From a checkpoint of a small transformer trained on Wikipedia: vocabulary 32768, 870M tokens.
Each number is 50 + 10 x the weight over the matrix's rms, rounded and kept within 0 to 99. Layers, rows and columns count from 0.

# down: layer 17 MLP down (transposed), 640x160, rms 0.173, rows 67-76, columns 0-159
# up: layer 17 MLP up, 640x160, rms 0.155, rows 68-77, columns 0-159
down67:57 40 55 69 54 58 42 47 38 46 58 72 47 50 44 52 49 39 52 45 39 54 54 50 47 47 22 56 35 66 55 42 37 60 50 64 27 57 34 45 49 61 31 47 61 63 38 36 46 34 41 44 48 51 47 46 67 46 48 48 46 44 50 44 46 66 42 48 47 54 50 25 36 38 63 58 68 52 59 55 59 59 52 46 55 40 60 51 44 34 46 60 54 54 49 57 67 33 44 52 41 58 45 48 67 49 54 64 53 65 50 53 58 35 68 28 78 46 64 67 45 62 51 59 38 54 50 51 48 42 57 57 77 43 47 62 49 58 63 57 48 55 63 30 44 53 42 54 46 36 42 49 28 44 45 55 53 49 49 54
up68:59 53 42 45 52 43 43 42 69 54 45 47 56 42 50 49 55 44 52 72 45 40 57 59 42 68 63 37 34 49 54 48 54 40 40 45 49 49 52 47 65 47 64 51 62 51 44 68 62 53 63 45 43 43 57 50 56 51 54 46 54 35 62 56 49 59 53 32 35 53 31 40 61 51 48 67 59 39 53 67 41 44 50 53 42 48 45 55 56 45 62 35 56 50 25 50 53 54 55 53 58 47 35 43 38 46 62 71 59 44 62 55 62 56 43 57 58 35 76 36 59 52 49 71 31 57 52 64 45 37 50 41 60 45 58 44 52 54 65 57 54 42 46 50 47 46 30 62 43 45 45 51 57 48 45 43 49 46 53 40
down68:35 31 48 54 51 59 66 53 44 52 38 68 50 57 50 61 43 72 40 57 68 58 41 60 49 47 51 51 48 54 48 47 36 39 52 52 52 60 47 44 44 39 44 54 39 34 48 56 43 41 53 45 55 39 46 81 27 45 56 58 54 37 46 59 71 58 48 52 58 59 65 49 49 44 49 51 51 37 65 34 53 49 44 52 69 41 47 48 63 53 41 65 37 54 51 57 56 33 58 49 31 54 57 61 47 45 37 37 64 56 58 45 62 46 38 52 41 63 43 48 53 40 36 53 47 58 41 48 51 62 53 59 58 60 61 54 49 49 44 39 34 59 39 50 60 47 47 37 50 58 55 60 57 28 57 51 58 47 43 36
up69:52 65 51 45 56 59 42 37 63 39 46 50 33 52 55 52 60 53 34 28 55 43 58 56 47 45 60 56 49 36 62 56 50 47 33 41 46 44 39 50 51 33 50 42 63 37 38 49 45 43 56 45 47 58 45 47 56 34 41 36 58 47 49 49 51 48 48 54 42 49 66 58 42 50 56 47 57 54 56 54 63 55 57 48 49 42 42 37 37 41 64 59 45 45 40 55 50 41 42 58 54 46 41 52 57 35 43 44 44 58 56 45 30 63 57 36 42 64 47 52 68 49 56 48 73 35 58 63 46 32 59 75 53 41 56 49 54 47 53 39 47 54 53 61 55 54 60 48 68 59 49 68 61 46 53 50 46 39 46 53
down69:54 61 45 55 51 62 57 44 50 46 32 53 58 51 71 39 57 55 56 58 47 42 43 39 40 50 52 56 54 56 60 47 63 57 56 45 48 47 46 51 29 46 48 44 56 56 41 59 44 61 54 66 73 53 53 35 45 62 53 46 55 52 35 62 57 52 54 53 50 51 53 52 49 49 39 66 57 51 42 41 57 49 43 52 50 40 47 52 69 30 45 37 53 43 47 48 55 49 35 43 48 59 60 47 28 47 44 47 56 48 46 42 56 56 37 60 66 46 54 53 42 59 45 53 47 47 46 66 63 66 48 31 54 40 50 42 43 53 54 63 40 35 58 40 50 41 40 48 48 55 47 41 46 44 42 51 42 46 59 57
up70:47 43 52 43 60 52 37 50 44 63 45 57 52 69 77 46 51 47 63 65 53 47 33 82 39 44 58 62 55 43 34 31 56 35 54 52 62 47 49 46 45 47 71 55 55 59 55 48 49 39 36 55 75 50 48 56 49 63 57 43 41 68 51 33 51 70 69 55 63 65 39 58 51 45 40 36 46 57 60 49 52 47 44 53 44 27 58 59 63 40 59 52 38 69 43 35 52 50 54 41 43 47 59 41 36 56 58 29 46 57 42 39 64 48 49 51 46 49 35 33 62 43 48 62 29 55 44 30 57 53 48 32 34 61 60 46 45 54 40 48 50 48 41 47 43 82 43 57 34 64 46 49 44 53 52 39 55 61 55 64
down70:45 35 33 67 42 57 51 50 41 61 60 82 51 39 35 53 48 57 46 54 44 48 45 52 57 48 54 35 62 43 29 28 51 61 68 33 53 59 55 42 62 40 54 54 44 60 52 51 44 70 52 48 57 74 42 27 55 48 48 47 46 40 62 61 66 70 55 59 43 36 55 47 35 43 55 54 56 57 49 38 47 47 45 33 52 61 60 48 51 46 38 40 33 35 41 41 15 39 35 69 40 71 51 61 58 51 66 43 53 39 51 74 26 60 71 51 57 50 60 32 64 56 56 38 60 27 48 59 40 51 52 61 60 60 60 47 61 50 62 37 49 28 58 55 44 56 43 38 55 48 45 40 51 33 49 77 66 44 55 44
up71:47 62 44 37 48 33 56 55 47 59 34 43 79 47 42 53 42 38 54 46 42 67 48 63 57 45 63 36 48 67 41 48 43 45 51 37 56 38 36 43 64 71 31 43 44 38 56 55 55 59 48 56 56 57 45 41 38 56 56 56 64 45 43 56 51 79 54 62 32 54 63 49 60 46 63 61 28 36 63 50 38 52 56 58 37 46 44 39 60 52 62 51 42 49 44 59 42 60 42 46 30 51 52 54 49 48 47 46 55 61 48 45 38 45 70 45 44 59 54 53 48 70 52 58 49 46 64 54 58 63 59 47 44 38 43 60 44 58 45 48 55 60 45 44 45 54 42 60 33 45 62 49 46 42 51 44 44 55 55 45
down71:50 44 50 63 48 42 30 44 62 58 42 38 57 48 70 52 58 46 47 50 48 43 62 33 52 56 45 50 47 50 64 61 62 47 55 51 46 77 61 48 57 44 51 50 50 59 49 57 49 59 58 63 48 59 45 49 53 60 48 42 33 54 52 46 50 45 34 49 56 53 42 55 32 49 56 39 66 53 38 48 47 45 38 51 57 47 50 63 42 46 36 62 24 40 60 56 53 21 54 69 64 59 47 47 46 35 53 44 44 53 74 48 49 32 51 49 44 43 26 49 49 37 44 42 59 54 60 52 47 45 45 36 54 58 55 48 30 42 59 47 55 54 53 51 46 70 41 42 47 61 46 61 67 40 57 68 39 45 67 47
up72:48 51 55 49 70 41 41 34 56 56 57 72 65 57 64 40 53 34 47 44 63 53 52 45 58 56 42 50 61 46 48 49 47 44 50 42 37 30 57 49 46 61 47 59 64 30 48 48 46 52 49 50 31 46 40 55 60 53 51 54 42 49 49 51 57 57 64 32 41 49 45 38 42 46 45 57 62 56 64 50 47 40 58 41 68 53 42 38 57 37 52 53 45 66 45 43 59 68 45 52 41 54 61 35 60 55 31 29 37 68 52 58 71 43 53 59 47 55 44 49 57 49 51 55 45 57 46 61 43 35 51 29 68 63 53 36 44 62 40 51 46 38 61 31 53 41 41 48 49 47 45 68 44 58 64 56 55 59 50 50
down72:35 52 35 53 45 55 69 47 43 44 52 53 62 61 43 60 46 51 62 51 61 35 54 55 51 45 70 51 48 57 57 27 61 50 52 49 55 53 56 38 42 55 51 58 51 47 56 72 35 61 34 44 53 38 52 56 44 55 36 51 54 41 48 73 42 54 32 72 64 60 46 46 45 55 46 42 40 50 47 53 56 28 42 43 46 30 45 36 47 38 67 55 60 60 53 59 55 54 67 44 47 60 44 46 48 59 45 50 46 47 64 58 47 55 61 47 53 59 55 47 45 66 46 40 51 33 45 44 43 44 38 46 45 50 43 72 39 57 36 63 39 62 52 52 42 31 42 46 38 61 55 67 56 60 63 43 56 39 43 42
up73:53 62 61 47 51 51 43 40 54 39 49 44 51 42 52 55 38 51 35 57 56 43 59 33 48 51 53 24 45 38 59 51 52 54 56 44 47 43 46 57 54 58 57 30 44 48 55 46 56 37 39 56 43 60 32 48 56 55 47 65 59 53 39 51 48 53 47 68 52 46 62 49 57 59 45 53 64 35 58 36 27 57 48 52 53 36 43 47 49 41 48 54 47 51 46 53 53 54 55 55 56 52 51 38 51 49 54 34 57 61 49 42 61 49 49 67 58 29 23 39 43 62 46 40 54 40 66 46 53 63 60 64 52 59 58 43 62 54 62 56 51 52 36 44 59 47 47 41 71 49 33 45 53 43 50 54 72 48 40 78
down73:65 57 42 49 69 52 44 47 45 41 45 47 46 48 54 66 58 49 50 56 41 39 41 41 45 50 74 63 62 56 37 63 41 45 47 64 47 42 50 52 60 57 54 51 52 50 44 26 52 39 44 42 62 66 57 34 63 56 33 63 66 37 45 36 53 57 54 45 48 67 54 51 50 45 50 48 44 57 37 79 56 32 47 51 48 53 47 53 44 48 48 40 58 39 56 37 59 53 47 62 70 38 34 61 59 40 40 49 48 53 49 68 59 54 42 47 51 63 62 60 51 40 59 68 44 43 47 50 40 47 51 45 55 55 44 41 44 39 53 48 41 58 32 61 51 48 45 42 37 56 53 25 60 37 51 62 59 51 43 49
up74:57 45 65 57 42 41 47 55 37 61 39 48 51 57 31 50 42 36 39 54 50 34 43 52 52 46 35 53 55 51 48 45 52 43 31 65 42 55 55 52 45 63 50 47 33 33 27 44 61 44 44 44 54 52 41 56 53 46 68 59 65 55 36 44 56 62 54 55 51 62 55 60 55 49 44 49 47 36 79 62 50 37 46 51 54 32 40 47 60 63 54 59 40 52 66 30 51 43 51 42 38 39 51 36 66 42 32 60 52 57 58 45 38 45 43 47 42 74 55 63 43 41 51 55 50 62 50 39 50 61 52 46 49 50 53 53 49 69 66 59 49 25 38 49 43 67 42 50 54 64 45 46 18 59 51 71 50 64 50 52
down74:53 63 48 56 54 35 56 34 55 42 38 48 54 42 48 48 46 51 52 53 49 22 42 56 69 47 50 55 48 62 64 42 51 69 47 40 48 42 44 59 38 45 44 45 64 68 55 55 56 54 52 64 55 72 47 63 75 43 67 67 41 61 54 48 64 58 49 54 31 45 35 56 56 38 42 52 41 58 22 48 54 55 48 44 56 69 35 58 70 59 40 38 44 55 64 45 52 64 56 47 55 41 59 49 51 37 61 33 47 41 54 50 47 45 40 38 48 47 31 47 50 57 52 26 55 61 36 17 49 53 65 59 64 62 45 47 48 33 55 59 41 39 50 63 46 42 53 59 49 59 43 57 70 23 52 39 40 44 52 45
up75:42 58 50 63 65 64 60 50 56 37 53 50 49 63 35 43 36 44 47 66 35 47 46 60 69 63 51 48 47 47 55 50 59 57 52 56 52 51 59 46 49 59 37 64 66 48 53 49 55 37 47 47 49 57 44 44 45 58 70 44 49 57 46 46 63 65 61 39 51 71 13 38 40 51 54 55 44 41 58 51 43 48 46 43 42 43 34 51 54 53 34 49 34 53 57 39 68 58 43 56 53 58 61 44 58 71 44 44 33 44 39 66 35 44 55 45 47 31 62 51 58 59 40 34 43 46 49 61 50 60 52 58 53 45 60 55 54 34 54 53 51 48 50 53 63 45 49 40 43 43 45 45 49 41 32 53 61 64 57 37
down75:57 65 41 71 40 59 56 31 43 52 53 38 52 39 73 53 54 36 47 47 58 59 37 23 57 49 48 63 37 58 51 40 47 60 49 58 35 50 64 57 59 45 51 45 45 52 46 51 60 53 44 50 50 44 39 69 38 57 46 56 43 41 46 47 69 55 49 55 44 47 55 51 69 21 72 59 33 61 44 66 48 36 48 60 41 44 59 33 43 39 48 44 59 64 60 41 57 59 51 51 53 54 56 45 45 39 40 41 39 62 44 51 44 65 67 58 33 50 38 61 40 44 65 51 64 59 43 52 41 46 33 51 50 65 51 49 50 53 63 42 57 42 59 43 43 49 42 48 54 40 53 44 57 61 59 57 55 38 44 50
up76:36 44 53 39 61 52 54 56 48 49 36 49 47 42 58 46 59 58 43 45 39 45 51 60 67 57 60 46 45 43 48 57 46 40 60 43 38 42 40 57 40 48 70 33 35 55 27 47 40 39 46 38 73 54 50 39 37 45 53 52 32 59 47 48 62 46 45 54 43 47 32 43 43 49 46 53 74 53 69 72 36 34 69 65 53 61 38 55 52 52 42 56 60 48 43 38 60 60 62 50 46 52 49 40 54 40 50 54 56 35 48 37 45 41 65 63 70 57 65 44 45 50 70 58 48 55 62 59 64 53 38 44 50 45 66 43 47 57 63 48 27 54 43 39 48 51 41 56 37 52 50 38 40 62 50 62 45 57 62 48
down76:62 51 33 61 45 50 56 55 47 44 54 40 53 57 31 54 59 43 48 71 51 48 64 52 56 53 40 52 55 44 62 52 67 57 39 58 53 75 45 48 59 42 41 55 50 26 57 42 48 57 56 60 45 48 55 41 60 51 58 42 43 41 62 53 50 54 35 48 56 52 70 57 52 37 58 70 51 46 28 47 66 67 50 61 44 48 61 49 46 53 55 52 18 61 40 48 25 29 42 49 70 37 47 74 35 55 61 36 52 59 72 47 60 59 38 55 27 47 39 48 52 53 30 40 50 44 31 29 49 37 40 52 45 56 48 58 60 39 38 41 58 39 62 51 50 49 56 62 65 40 62 62 51 43 63 47 60 57 36 33
up77:42 54 41 34 48 43 51 62 65 50 46 58 42 50 65 49 63 51 46 36 49 52 36 44 48 54 46 46 57 47 47 61 54 46 53 62 57 59 74 70 44 49 53 45 50 52 70 55 51 54 56 40 54 44 60 43 49 52 67 52 29 37 56 50 54 44 51 43 66 53 42 46 54 54 35 39 48 50 61 31 52 57 52 43 48 34 64 56 55 50 50 55 42 38 51 62 41 48 36 60 58 30 49 54 35 37 44 68 61 60 50 54 47 37 34 48 66 55 57 41 56 49 55 53 46 42 51 56 46 57 66 52 41 44 55 50 59 59 42 53 55 62 59 40 54 47 53 24 54 43 57 56 52 45 47 53 46 44 64 43